python train.py --d_model=256 --activation="gelu" --norm="layernorm" --norm_place="pre" --init_std_up=0.0436 --optimizer="adam_variant" --weight_decay=0.048 --grad_clip=2.0 --decay_shape="sqrt" --batch_tokens=65536 --seq_len=1024
Each number is 50 + 10 x the weight over its row's rms, rounded and kept within 0 to 99. Layers, rows and columns count from 0. The size before them is the row's rms in percent of the matrix's.

# down: layer 9 MLP down (transposed), 1024x256, rms 0.0745, rows 929-981, columns 0-63
# up: layer 9 MLP up, 1024x256, rms 0.0774, rows 930-981, columns 0-63
down929 107:59 46 31 49 60 62 56 50 48 71 44 76 60 41 74 56 37 46 49 48 34 45 40 57 32 62 37 48 72 42 42 53 33 58 39 69 44 58 60 40 47 62 42 55 48 52 50 43 49 61 55 70 42 30 48 52 52 31 50 52 55 54 43 71
up930 087:58 54 62 53 61 43 57 60 59 54 52 40 45 50 51 53 50 59 50 43 34 39 60 50 57 37 57 36 48 53 37 46 56 38 45 31 50 54 49 51 46 46 60 49 50 50 48 48 43 32 42 61 52 60 41 52 52 48 56 45 67 45 46 39
down930 084:26 59 50 53 49 55 67 41 59 51 40 58 56 61 38 63 32 44 52 50 42 45 34 50 45 60 53 49 58 48 55 57 60 55 53 67 51 49 53 53 63 56 64 65 44 44 54 29 54 55 58 53 37 67 59 52 50 60 50 51 46 49 44 46
up931 093:37 61 32 46 60 53 37 42 55 63 53 54 45 53 49 31 64 57 34 52 61 58 49 63 49 62 49 50 44 35 48 54 44 61 55 21 72 23 51 46 58 43 51 52 63 63 45 50 45 71 48 45 50 54 59 64 48 42 44 39 49 54 36 50
down931 090:52 48 43 52 50 43 63 43 47 49 61 48 49 56 53 58 21 56 54 51 51 27 38 49 52 50 64 53 55 51 48 45 72 47 44 76 26 57 62 46 59 69 43 44 57 40 56 57 52 33 67 59 52 60 58 46 49 45 54 58 33 48 60 43
up932 099:57 53 47 48 47 49 40 31 47 61 51 45 52 50 55 62 47 41 67 57 67 42 43 59 34 67 44 45 49 48 51 41 60 69 37 73 49 48 45 52 49 42 47 73 29 33 54 49 41 42 56 50 36 59 49 40 58 62 65 45 49 57 45 32
down932 096:54 59 24 56 50 65 57 46 59 41 44 62 57 31 33 51 43 51 54 46 40 53 48 44 55 42 60 55 56 61 52 41 61 56 68 43 55 35 63 67 61 65 41 36 57 56 54 39 52 60 38 53 44 58 42 53 51 39 53 49 57 36 54 59
up933 107:51 45 66 49 36 42 47 47 44 39 46 55 60 34 36 64 60 45 52 60 35 52 46 73 33 54 47 52 48 53 67 58 74 50 58 47 51 28 57 62 49 54 58 37 43 34 55 63 45 59 40 60 52 58 74 36 53 60 26 47 62 49 48 36
down933 100:59 36 54 60 55 28 40 64 49 49 65 42 35 52 42 49 50 57 38 23 46 39 59 31 48 55 53 37 28 55 48 52 55 54 56 57 36 53 58 40 43 55 67 57 58 52 64 64 37 52 48 43 56 44 46 36 55 49 67 42 45 51 43 41
up934 096:50 45 53 50 50 41 42 33 51 50 52 54 65 33 55 55 58 46 51 36 39 38 67 47 60 38 44 35 39 50 47 54 59 50 47 53 33 34 42 73 58 52 40 26 50 51 67 43 45 39 41 57 58 59 65 36 57 63 60 43 39 54 35 57
down934 094:38 51 54 39 46 43 69 53 41 40 40 44 51 69 42 44 49 63 39 65 54 45 40 42 46 42 48 53 49 46 42 45 52 41 63 68 62 50 54 53 37 71 57 55 54 43 40 39 74 43 44 51 40 50 43 43 47 40 33 47 47 67 59 47
up935 092:55 47 53 53 57 53 33 34 44 57 57 47 49 35 57 55 55 77 64 58 48 45 57 61 56 61 59 45 38 48 47 55 43 58 66 57 50 76 35 54 66 59 40 41 64 56 42 54 56 38 44 32 41 37 67 47 50 55 31 50 52 43 39 40
down935 087:55 55 42 49 63 43 65 56 66 47 57 47 67 43 43 43 52 45 36 45 55 53 44 45 37 49 54 45 64 54 45 43 54 48 45 57 55 29 54 54 43 57 51 51 37 50 58 44 52 53 37 76 57 48 43 50 55 46 57 38 50 48 60 54
up936 095:43 45 45 51 51 35 40 42 47 39 48 63 49 58 46 48 40 62 53 59 30 38 56 52 61 45 42 33 71 41 44 49 34 62 50 41 46 49 30 51 42 67 72 58 38 57 45 48 46 30 50 47 60 46 48 44 42 51 37 60 49 72 57 56
down936 090:49 45 53 45 50 51 53 58 59 58 54 49 46 56 46 53 50 55 53 36 50 38 43 61 40 69 42 65 48 43 43 61 41 38 49 41 54 58 45 51 37 59 50 62 63 49 47 43 58 45 34 40 40 43 54 57 68 50 49 67 41 38 51 51
up937 103:40 57 43 54 28 37 60 54 46 70 55 63 46 38 46 29 57 44 34 65 46 59 50 65 46 45 44 56 41 42 35 45 34 59 56 46 31 56 50 38 69 62 34 47 51 50 63 52 34 44 43 61 37 58 37 31 51 49 54 42 40 42 39 43
down937 100:38 46 62 53 59 61 51 37 59 64 36 44 54 68 70 46 27 56 57 54 49 52 44 65 46 34 37 62 28 39 67 54 62 59 46 35 42 35 35 43 45 44 58 50 56 58 35 49 55 43 37 63 54 64 37 53 43 65 52 39 58 66 52 44
up938 094:56 36 39 62 62 59 64 56 48 58 53 59 65 67 52 51 44 56 42 49 44 67 49 48 51 49 47 46 58 56 54 42 38 41 59 60 56 55 62 63 65 54 55 45 40 57 46 47 42 45 46 69 34 54 64 54 48 67 55 37 55 51 70 46
down938 090:35 49 52 54 68 51 38 44 48 48 31 60 34 46 52 57 26 53 51 48 53 43 39 49 52 41 59 68 40 45 30 52 59 45 38 46 35 46 55 59 54 69 59 42 59 46 66 43 49 41 40 53 53 51 53 42 49 48 44 57 58 59 60 46
up939 092:56 63 46 51 60 36 48 59 40 54 48 60 62 39 44 43 33 46 47 57 43 25 63 34 34 67 46 39 46 70 50 57 43 49 52 50 57 58 50 71 52 52 49 45 57 56 51 51 43 56 67 52 55 53 48 54 39 63 32 41 41 47 47 59
down939 097:49 38 52 57 54 60 41 41 38 59 56 39 56 48 38 55 56 57 51 65 60 48 45 56 57 60 59 63 56 53 47 48 40 50 19 42 45 53 80 39 48 50 44 51 54 59 60 57 42 36 38 49 41 49 41 50 59 49 40 38 62 52 48 55
up940 100:59 49 62 56 51 46 69 50 43 35 39 55 54 51 34 50 52 61 37 47 55 48 61 62 65 37 29 55 65 34 57 72 60 44 77 60 37 38 54 51 57 47 49 61 41 20 71 53 63 51 41 61 52 46 57 60 34 49 44 52 53 55 44 40
down940 106:40 08 68 42 27 43 42 47 41 43 69 46 50 59 55 48 34 45 57 67 38 52 52 38 35 53 42 50 45 66 32 60 57 56 52 59 67 50 38 57 45 61 60 53 53 40 53 44 40 53 46 61 58 34 56 53 60 56 41 35 53 46 46 47
up941 096:40 59 46 51 27 52 48 46 47 49 47 55 50 42 24 54 50 71 40 53 50 44 41 51 58 37 53 47 52 66 63 39 38 55 85 53 54 46 42 40 51 32 53 56 56 70 47 38 34 73 47 62 39 62 47 63 54 33 44 33 51 56 21 63
down941 098:53 62 47 45 55 46 61 56 47 42 44 52 48 48 52 56 64 39 49 33 54 53 31 68 55 63 55 62 49 66 48 58 57 53 37 53 56 51 64 60 50 50 55 46 42 46 66 62 57 19 39 61 50 64 33 62 38 46 51 65 32 48 41 48
up942 093:49 42 67 50 46 32 52 46 68 58 33 54 56 53 32 43 55 55 40 52 40 45 42 45 38 58 55 44 48 28 33 46 64 43 67 44 54 56 63 40 43 62 56 62 54 59 63 46 42 43 51 53 68 73 64 59 55 65 27 44 33 70 37 57
down942 088:72 61 59 39 45 56 57 52 50 44 61 54 55 54 50 54 63 57 38 46 57 57 64 33 69 48 53 50 49 61 45 57 37 43 48 66 61 49 36 68 62 62 52 58 54 38 48 45 62 67 70 51 36 41 47 45 45 41 73 35 65 34 52 62
up943 107:65 55 71 62 51 44 69 56 59 42 33 45 58 49 53 53 49 55 42 43 52 45 55 58 55 41 41 60 40 34 71 66 69 36 55 58 45 45 59 43 46 67 60 55 45 48 39 44 46 46 58 55 43 54 45 60 36 54 52 48 55 53 64 47
down943 108:55 64 34 45 50 46 35 36 60 52 52 45 36 46 61 61 54 56 46 55 47 65 55 56 50 44 58 36 66 49 58 33 54 45 51 42 38 66 47 51 56 58 39 36 54 36 64 55 36 71 50 52 36 63 33 69 53 28 33 52 24 52 34 55
up944 098:54 60 73 51 48 33 38 47 37 66 48 48 73 47 32 45 62 54 61 35 48 22 53 44 51 61 46 56 52 52 55 52 67 49 47 45 62 40 56 43 58 51 58 46 34 50 53 64 52 51 49 58 56 41 59 55 47 54 40 37 42 34 65 47
down944 099:59 51 62 62 43 53 44 46 56 63 50 41 43 50 64 59 53 39 35 56 38 38 49 41 33 50 58 55 40 48 66 64 56 42 31 35 39 48 47 74 38 39 42 60 29 50 42 67 58 47 48 43 50 59 45 37 56 56 50 69 61 34 54 39
up945 088:65 55 62 42 53 54 52 54 44 44 55 40 52 58 43 49 62 45 41 50 59 60 64 72 55 43 42 62 61 48 63 42 55 55 49 64 40 44 63 54 47 45 45 53 63 33 43 47 48 60 46 42 41 51 65 69 17 55 38 59 35 60 49 58
down945 084:43 61 43 55 52 46 42 59 46 57 40 45 52 47 64 58 37 55 44 51 43 38 47 38 40 44 45 41 31 55 35 58 58 45 55 41 42 43 60 54 52 44 61 55 54 49 43 46 50 49 64 49 58 58 40 29 56 40 56 66 63 40 50 45
up946 098:49 53 46 50 51 45 55 53 46 58 55 47 55 43 19 50 56 39 32 49 55 38 58 60 46 54 55 52 43 54 64 60 42 53 56 54 67 38 60 60 48 60 45 52 58 50 50 42 53 40 29 56 54 57 41 40 59 44 33 62 52 54 36 40
down946 096:37 44 59 61 52 58 51 39 57 46 40 46 47 47 57 30 31 37 63 50 67 56 49 42 49 45 65 45 65 62 48 54 54 50 37 42 55 50 46 47 51 37 61 47 61 43 50 41 54 53 54 44 53 51 35 45 63 44 53 53 38 65 63 47
up947 094:55 56 46 56 46 38 38 62 45 74 54 47 55 51 51 64 53 44 47 64 45 41 37 52 58 41 60 40 51 66 64 35 54 53 32 65 48 65 43 51 60 41 40 43 62 55 53 59 46 50 43 58 46 53 56 52 32 63 52 43 40 33 57 55
down947 112:52 35 52 59 57 60 49 51 59 65 44 55 58 49 43 44 57 40 55 47 29 46 62 49 63 63 47 51 45 45 55 47 55 42 50 45 63 50 47 43 45 48 45 51 50 44 39 52 40 61 37 68 49 61 60 40 46 54 31 55 39 29 60 52
up948 104:61 53 47 48 59 45 43 32 41 56 55 37 53 59 49 42 68 47 52 53 47 22 58 50 66 61 43 54 56 54 64 36 43 51 63 28 45 53 49 49 58 36 56 47 48 74 47 52 30 41 36 70 44 55 51 43 49 50 51 46 60 58 29 44
down948 103:42 50 48 40 49 53 47 37 75 50 55 42 46 45 67 40 53 50 59 44 56 66 57 51 55 49 39 44 26 33 63 56 52 56 40 60 48 41 47 33 33 48 53 38 45 41 51 49 59 60 43 51 71 56 36 56 20 35 63 35 64 45 54 40
up949 099:46 43 70 51 72 50 47 35 50 58 44 52 53 39 51 51 38 64 48 48 40 59 66 53 52 56 46 47 54 55 67 41 56 54 39 52 48 59 47 42 58 46 33 44 49 57 55 49 47 56 48 44 27 60 48 36 40 42 50 42 31 40 63 28
down949 100:56 59 52 37 42 37 59 64 41 38 65 55 59 29 48 42 54 54 48 41 50 53 38 47 36 50 42 40 30 48 44 63 49 61 49 40 53 60 56 36 37 43 51 55 49 71 57 53 58 44 47 38 41 59 53 56 32 53 66 39 53 50 59 48
up950 098:54 65 40 55 54 26 57 68 45 38 49 57 66 45 44 60 50 43 40 38 53 52 51 60 55 32 49 57 53 33 54 63 48 56 35 48 54 38 57 54 41 47 51 52 46 58 62 39 49 62 50 62 40 40 57 55 53 43 21 56 42 55 47 52
down950 093:41 36 57 49 46 49 53 40 40 69 59 63 59 38 43 47 35 45 54 52 47 38 58 37 46 40 54 52 49 64 51 40 50 54 49 41 45 48 47 54 63 48 52 52 73 68 56 60 41 57 38 55 51 65 48 49 53 39 43 49 47 37 42 49
up951 093:59 71 56 54 27 47 50 50 38 60 53 53 37 45 47 60 66 57 59 66 44 36 69 51 53 51 51 51 42 58 51 46 47 51 71 58 46 59 49 35 45 46 58 61 53 56 38 49 54 40 28 50 44 58 52 55 58 61 59 38 73 38 47 31
down951 091:35 58 52 35 41 61 45 60 60 46 51 42 57 44 53 30 52 33 56 47 60 51 47 34 42 52 40 57 56 57 52 35 47 46 37 46 39 30 54 62 45 48 40 37 43 56 48 51 41 55 39 43 48 67 44 56 52 37 37 52 44 39 59 61
up952 100:37 45 56 54 43 37 41 46 56 45 62 58 34 38 46 60 65 51 56 42 42 52 45 58 61 42 44 53 45 58 41 47 41 55 53 57 47 45 64 51 55 47 40 70 55 55 64 61 39 47 45 49 42 63 71 67 47 66 46 29 48 49 50 52
down952 101:65 43 63 52 55 55 74 41 57 49 48 49 68 61 41 58 46 43 51 48 47 30 45 55 41 45 49 29 51 39 53 60 48 51 61 33 40 57 48 49 53 65 39 35 46 49 58 41 58 37 43 51 53 60 31 47 62 49 24 72 34 59 61 43
up953 101:56 69 54 56 37 35 67 46 44 55 48 59 49 33 43 56 71 69 55 48 49 49 63 52 57 56 60 58 61 51 51 34 40 51 66 66 39 30 36 34 64 56 39 31 57 35 46 62 44 46 43 69 55 53 78 36 60 64 60 48 50 52 45 42
down953 094:43 36 34 50 28 53 41 58 46 49 49 46 60 48 39 44 54 40 43 55 41 55 54 48 66 48 50 57 55 52 53 52 43 50 45 45 45 57 63 46 36 51 61 71 49 53 50 39 55 58 54 64 40 32 48 68 55 53 52 37 62 51 29 53
up954 102:61 58 52 70 40 50 38 26 43 41 34 40 49 48 45 49 52 42 51 50 47 53 41 55 70 64 46 53 41 33 46 57 63 39 61 66 52 33 47 58 54 53 64 44 47 72 47 62 48 53 46 56 44 54 28 44 27 63 56 41 39 66 51 43
down954 101:56 48 75 59 58 49 48 65 32 41 45 50 56 54 51 54 59 50 63 49 40 54 55 46 44 56 37 42 49 49 38 53 52 53 50 37 41 39 50 62 49 45 59 32 56 34 67 44 59 57 60 34 55 48 43 65 54 54 39 44 60 35 48 39
up955 094:41 50 46 61 58 53 56 45 60 58 69 44 59 41 53 45 64 64 60 31 61 29 59 57 56 47 48 50 44 38 65 59 58 47 50 56 45 43 46 43 53 57 39 49 55 40 44 58 45 41 44 53 58 53 58 35 36 51 39 54 23 43 45 36
down955 092:49 48 71 47 45 62 45 48 58 28 60 40 39 36 37 49 47 41 45 80 46 68 49 49 49 32 45 40 52 42 42 42 68 37 43 33 36 41 54 42 55 41 75 63 43 48 43 44 50 58 52 50 37 37 39 60 58 74 54 47 46 61 59 61
up956 088:50 52 53 60 46 52 49 40 49 66 58 63 42 54 41 59 63 54 40 45 50 41 72 54 66 44 56 34 48 48 56 59 31 56 52 61 60 63 62 46 52 52 26 57 50 38 44 38 43 61 44 49 48 52 48 49 51 60 42 45 33 68 47 37
down956 094:73 53 48 40 49 62 40 50 40 38 40 61 56 46 53 48 46 56 38 74 54 71 45 55 44 50 46 46 71 48 57 39 55 43 37 47 21 54 51 35 48 30 60 54 51 45 61 42 42 47 40 47 50 50 61 51 49 45 40 57 50 55 35 56
up957 103:51 57 47 66 52 65 39 27 29 37 44 59 45 44 35 59 51 61 52 57 58 60 67 42 41 38 45 47 63 70 68 29 53 44 37 45 51 49 49 64 56 39 52 51 39 45 63 45 51 44 51 61 25 62 59 47 41 61 63 43 66 45 59 49
down957 103:56 28 37 47 61 67 39 56 43 49 64 59 53 57 36 66 61 72 55 40 54 49 45 64 53 41 48 54 61 46 44 44 39 37 62 65 34 53 57 59 45 59 52 49 54 57 31 36 50 27 44 45 56 46 51 61 42 51 40 33 40 50 46 47
up958 085:61 71 45 30 63 60 46 52 42 38 41 50 67 48 57 51 42 56 49 46 50 52 49 70 50 59 61 40 62 55 52 74 43 30 45 64 34 40 61 56 47 53 49 77 56 58 48 53 35 51 55 49 39 44 56 55 42 50 61 46 45 51 49 58
down958 081:53 52 62 62 27 64 35 46 56 59 54 57 45 58 41 53 46 42 41 47 62 46 52 31 44 55 54 38 31 45 45 42 50 55 49 26 81 38 34 51 54 40 46 38 62 53 53 70 51 46 46 59 42 56 50 49 44 63 50 43 64 51 53 32
up959 104:61 56 55 44 43 33 54 39 57 35 46 62 62 30 52 54 61 57 54 61 47 51 60 58 60 47 56 54 53 39 62 56 44 58 50 62 33 69 52 50 49 50 60 57 58 60 53 55 70 45 43 60 26 51 68 52 47 54 43 52 41 53 50 56
down959 111:49 40 40 47 48 50 38 68 57 45 39 49 37 45 53 53 40 40 50 30 52 20 63 42 52 29 46 68 65 56 54 59 37 53 36 46 44 44 46 61 54 57 47 66 65 60 48 47 62 51 52 40 47 55 62 33 50 56 45 46 39 41 65 42
up960 101:42 60 37 54 55 45 47 57 33 71 56 44 48 41 39 49 48 43 28 63 49 44 42 71 66 46 49 39 45 75 50 48 46 46 68 68 42 52 46 63 57 37 34 53 49 41 49 51 33 50 32 47 50 56 62 36 43 45 58 44 48 61 39 52
down960 094:37 43 53 48 65 47 50 50 60 52 28 36 54 73 56 57 27 46 52 33 43 33 70 41 36 57 48 68 46 48 53 65 63 44 35 39 60 58 71 57 48 69 54 62 38 59 47 50 66 33 52 37 52 54 44 59 50 47 41 52 53 49 62 36
up961 096:60 50 52 40 40 35 57 56 61 44 60 66 50 46 61 51 59 63 42 55 53 52 50 64 46 56 46 52 67 68 57 54 53 56 36 53 61 51 48 53 46 53 55 57 28 32 41 55 44 32 49 52 52 48 41 48 32 45 40 51 54 57 66 27
down961 087:38 63 52 43 58 33 40 53 39 56 46 53 60 41 51 53 53 41 55 30 66 50 47 42 61 59 50 42 46 53 22 71 34 44 45 63 59 51 48 38 62 45 60 48 58 47 56 37 63 57 46 39 56 55 55 50 68 56 51 62 60 53 57 48
up962 107:46 56 57 61 42 49 58 45 40 42 36 62 56 53 38 53 57 43 52 52 62 40 54 62 33 47 47 37 52 50 57 45 49 35 32 50 54 56 47 43 52 60 47 60 45 56 50 53 54 41 43 61 40 51 35 45 48 44 62 57 68 39 39 55
down962 103:39 44 53 65 54 75 57 45 49 35 59 61 33 49 48 52 54 52 53 55 62 62 62 48 48 55 61 67 71 56 53 49 46 51 58 43 41 52 42 34 52 55 38 47 35 54 54 62 52 61 69 62 38 64 31 50 42 61 37 46 74 49 52 59
up963 096:61 81 43 55 41 53 57 51 39 68 44 61 44 41 44 50 63 53 52 64 51 46 54 61 48 43 51 47 69 48 44 33 64 32 61 67 47 50 48 43 58 42 40 62 45 49 44 49 38 52 41 48 52 50 62 42 64 56 56 37 54 62 63 46
down963 086:54 50 52 81 49 48 42 37 45 43 64 42 68 43 62 37 23 51 50 43 53 57 65 44 54 47 68 71 56 48 49 70 35 59 39 37 51 39 60 48 61 37 64 49 53 55 31 42 72 57 48 67 63 48 48 46 46 47 39 59 38 47 54 45
up964 083:36 55 34 55 71 36 53 45 28 41 55 33 63 55 53 57 56 36 50 60 39 46 61 61 38 42 42 46 53 36 48 40 56 61 46 55 58 64 66 52 53 71 51 53 51 57 54 50 58 32 52 65 63 34 49 47 55 48 58 43 73 47 46 45
down964 084:49 48 56 38 40 63 49 58 49 46 53 57 46 55 54 43 50 58 56 54 66 71 59 52 60 51 57 47 47 51 55 44 39 50 50 44 43 46 38 42 52 28 46 45 44 49 37 62 49 53 51 41 26 67 52 56 49 63 43 58 21 48 49 53
up965 103:63 42 55 58 44 49 64 50 52 55 47 49 56 41 42 49 36 46 50 64 28 46 36 47 44 61 53 45 69 58 67 51 73 51 64 62 43 38 54 45 51 53 47 67 46 57 42 52 55 51 44 49 38 62 49 51 48 64 54 56 46 71 43 46
down965 125:58 41 42 49 43 65 47 49 65 45 50 47 28 55 30 48 65 76 43 66 54 48 48 38 51 63 50 63 34 47 37 51 60 42 35 34 51 64 52 56 56 72 31 49 43 51 58 60 55 44 42 48 38 75 42 48 47 49 48 34 60 57 71 41
up966 102:45 66 52 65 40 25 32 49 51 54 53 43 53 64 38 46 42 55 49 47 38 37 51 63 53 51 49 60 62 53 48 54 40 41 42 52 63 43 46 61 67 56 65 43 26 52 43 50 41 54 45 47 50 59 52 44 57 50 36 49 58 56 73 58
down966 098:42 49 50 37 50 51 56 50 46 62 46 39 39 39 51 53 57 46 67 41 51 50 34 58 48 70 56 56 56 34 57 55 23 51 32 52 29 44 46 61 43 39 42 52 61 50 57 45 55 73 39 34 55 61 52 49 49 71 59 60 50 44 34 49
up967 102:49 49 45 54 52 39 63 42 38 60 61 56 66 39 52 55 41 45 52 54 46 32 63 55 56 71 68 37 69 55 54 45 37 33 42 53 41 62 54 48 66 44 43 41 54 65 53 72 46 48 49 61 34 64 64 42 33 47 41 43 44 63 41 52
down967 091:43 46 42 53 57 60 51 37 61 33 68 48 72 48 41 49 68 60 47 38 53 49 45 55 47 43 46 45 33 39 46 54 53 53 52 41 60 57 53 52 47 40 75 50 47 56 58 39 50 51 54 48 67 53 47 50 47 43 50 35 44 44 33 62
up968 107:29 53 54 47 44 45 34 37 53 60 49 59 38 39 59 48 46 54 49 54 43 49 58 53 64 58 57 55 70 62 50 39 51 38 45 58 31 59 55 58 51 54 38 40 53 74 50 55 37 59 54 45 46 65 64 40 58 47 39 46 32 56 43 45
down968 105:64 42 56 30 47 47 73 55 49 43 47 54 46 67 48 61 54 45 76 42 53 49 31 53 46 38 47 52 39 65 45 49 46 48 26 31 55 57 45 51 35 45 61 74 68 46 42 58 49 43 54 62 56 31 43 37 54 45 57 40 55 47 60 48
up969 105:55 59 50 44 33 59 61 45 43 49 46 48 35 53 44 34 40 46 53 37 37 43 70 46 52 46 56 41 66 54 43 31 56 54 77 42 35 40 63 45 53 56 58 38 66 46 74 47 36 51 66 51 33 65 61 51 52 63 54 52 42 39 53 61
down969 104:43 53 40 53 51 44 66 69 47 60 48 38 50 67 46 43 44 53 51 65 36 42 41 56 35 58 53 58 63 42 42 59 51 63 53 59 43 47 51 49 44 63 42 37 44 45 25 56 43 49 51 60 44 56 61 62 51 40 31 43 71 59 31 53
up970 103:46 44 56 45 52 55 49 33 53 54 61 58 42 57 44 33 47 64 48 52 47 36 36 38 54 44 73 51 58 54 64 54 56 46 43 54 50 64 55 55 62 52 42 46 51 40 57 59 74 55 28 55 62 47 67 40 44 43 35 30 32 33 74 47
down970 104:58 75 44 53 50 40 45 53 57 59 50 51 56 50 31 66 59 50 43 64 56 57 64 52 71 60 47 54 41 35 32 57 37 44 54 43 47 59 47 63 40 43 39 60 42 46 48 57 60 43 68 45 38 55 43 50 52 29 50 60 78 52 45 47
up971 089:59 79 41 50 61 52 46 41 57 40 48 42 62 47 61 57 62 60 39 65 44 50 42 50 55 31 60 56 44 61 37 53 45 47 73 54 37 49 65 37 60 46 63 37 43 72 52 55 48 57 43 52 65 54 55 34 50 47 38 46 57 32 52 39
down971 089:32 47 56 59 43 32 56 56 38 41 43 53 33 59 25 49 49 56 52 42 43 67 51 56 48 70 54 46 39 50 42 51 43 72 40 40 57 50 41 45 62 52 44 55 57 54 40 48 52 37 45 45 39 57 35 72 66 44 59 72 37 41 50 46
up972 098:55 48 63 50 57 48 41 45 45 59 50 38 51 34 50 41 47 53 66 49 34 50 35 40 61 41 45 59 62 46 48 53 41 41 51 46 31 64 49 50 59 43 51 64 44 52 67 39 40 71 55 56 33 58 64 47 38 53 22 44 50 54 53 47
down972 092:42 53 57 67 46 54 55 56 49 60 51 68 41 59 51 41 64 34 60 57 55 40 65 47 46 34 30 47 40 58 46 57 56 44 66 64 56 42 47 53 66 57 44 42 29 48 47 48 39 35 38 42 63 59 49 69 40 47 47 42 41 37 51 56
up973 108:43 70 64 52 45 37 41 55 68 59 42 51 45 39 50 38 61 72 40 60 20 38 30 43 60 46 61 58 45 44 54 47 65 35 60 43 54 58 51 43 51 36 66 55 48 56 45 32 53 65 45 31 38 57 65 40 44 44 52 47 53 39 64 64
down973 108:48 46 59 52 47 55 58 56 37 57 52 58 53 42 55 57 49 50 48 36 55 77 51 49 55 48 51 51 46 49 66 39 46 23 35 41 47 33 35 52 64 45 47 78 53 51 50 44 50 48 55 41 52 58 41 49 45 49 52 44 60 38 36 56
up974 103:41 50 38 45 44 67 56 39 46 61 35 47 51 29 56 71 75 53 41 60 64 36 54 31 50 38 44 30 48 58 47 50 57 50 52 43 40 45 62 47 34 63 47 58 48 48 76 53 49 55 52 46 48 72 45 33 43 55 39 58 58 51 40 58
down974 114:66 53 45 40 56 35 66 46 65 51 62 36 42 48 56 69 66 40 43 54 64 64 57 47 41 43 47 59 58 42 51 54 60 42 57 44 37 38 66 65 49 62 46 51 43 40 61 66 57 49 53 41 46 67 64 40 53 65 51 54 38 60 66 39
up975 093:37 58 52 42 65 45 53 51 42 64 46 64 71 44 49 57 58 41 54 76 46 43 63 58 52 45 61 50 58 37 46 53 46 57 36 44 54 55 64 61 57 48 59 58 37 50 48 64 58 53 50 51 49 46 57 38 54 46 37 59 38 47 38 48
down975 088:50 39 51 58 50 54 53 54 50 46 59 45 50 42 61 46 62 50 61 36 58 47 51 41 41 51 47 76 43 60 58 47 52 43 52 48 36 65 47 67 38 43 54 32 51 46 45 50 40 48 52 53 41 52 45 46 55 65 52 46 45 55 53 48
up976 104:51 51 46 64 35 65 61 56 38 49 79 53 55 42 63 36 57 50 45 51 33 49 40 45 65 51 53 39 63 46 55 40 63 50 47 44 36 55 46 49 27 52 47 54 58 50 43 62 52 44 50 57 35 41 39 38 53 50 43 50 39 55 43 54
down976 098:49 55 64 47 64 54 50 55 66 56 62 58 49 42 57 50 46 65 64 40 50 52 56 62 49 49 67 55 43 44 53 47 40 57 43 34 56 34 54 44 42 46 54 55 61 34 50 72 40 49 71 54 54 41 50 38 51 53 57 64 32 39 38 54
up977 098:55 50 36 61 39 44 60 54 45 58 44 50 54 23 52 60 48 50 40 55 29 58 55 61 55 37 73 36 48 57 41 50 57 41 53 44 42 62 44 56 41 60 52 57 60 44 52 71 58 43 29 67 63 47 29 52 51 46 43 56 50 41 49 47
down977 093:22 49 50 54 55 52 36 39 70 41 48 54 51 47 45 52 63 39 50 59 58 47 40 53 44 55 43 33 42 40 46 62 57 58 43 44 59 57 63 60 41 53 48 52 47 46 37 63 34 64 61 62 24 26 46 53 44 49 51 61 34 38 47 42
up978 109:65 59 53 56 36 35 47 30 48 37 47 30 47 44 50 59 40 58 34 62 54 38 51 55 61 44 39 50 54 50 37 33 52 63 63 52 30 43 44 47 62 50 38 55 36 78 51 43 72 41 49 60 40 61 23 64 47 63 52 52 51 56 45 45
down978 111:76 42 54 78 38 47 59 37 60 45 45 29 29 55 68 65 47 48 32 51 64 42 63 30 44 43 45 60 47 47 56 31 47 60 49 29 58 52 60 39 46 48 39 49 43 59 36 57 48 40 46 54 51 51 42 58 52 49 61 48 34 47 54 49
up979 094:61 73 47 49 39 33 63 51 57 50 52 49 49 46 48 24 63 61 49 44 26 42 53 45 43 53 64 58 51 46 46 46 70 58 50 43 52 64 50 44 41 47 69 42 59 55 55 50 54 35 52 41 44 43 49 55 62 50 42 45 21 33 63 50
down979 087:47 40 69 46 53 67 32 31 38 70 52 57 54 33 33 68 49 40 62 57 67 55 56 65 66 47 43 43 54 59 38 51 58 55 53 47 45 45 45 42 68 48 47 50 37 58 44 55 55 61 52 34 45 58 46 39 41 52 51 60 73 60 53 38
up980 102:53 45 47 37 52 62 48 38 53 55 48 48 51 49 45 44 70 64 53 57 38 56 58 51 68 54 46 38 40 49 54 52 57 37 58 45 49 76 64 49 61 57 36 47 46 47 63 65 46 49 39 39 38 64 43 65 44 61 44 52 49 69 34 42
down980 105:40 61 65 43 50 45 65 70 44 41 61 62 48 38 43 49 45 50 58 47 59 58 34 43 56 45 60 51 66 34 45 48 52 58 55 63 56 38 39 61 42 51 47 62 40 50 28 41 47 49 65 37 68 58 49 51 36 39 52 49 64 46 69 53
up981 093:61 54 53 51 46 58 50 48 41 45 39 42 63 63 38 43 58 50 55 45 39 46 64 47 41 53 65 58 64 46 44 37 60 44 66 51 48 44 46 53 66 61 45 31 45 53 30 38 35 68 44 45 49 56 61 41 57 60 48 42 55 50 52 50
down981 097:38 48 56 62 57 61 34 48 61 57 42 47 53 47 44 48 51 69 58 45 44 47 50 57 48 64 48 33 43 47 38 63 53 60 47 33 48 52 22 50 58 52 33 51 64 35 59 68 60 47 60 58 65 49 36 43 54 62 38 57 53 39 49 58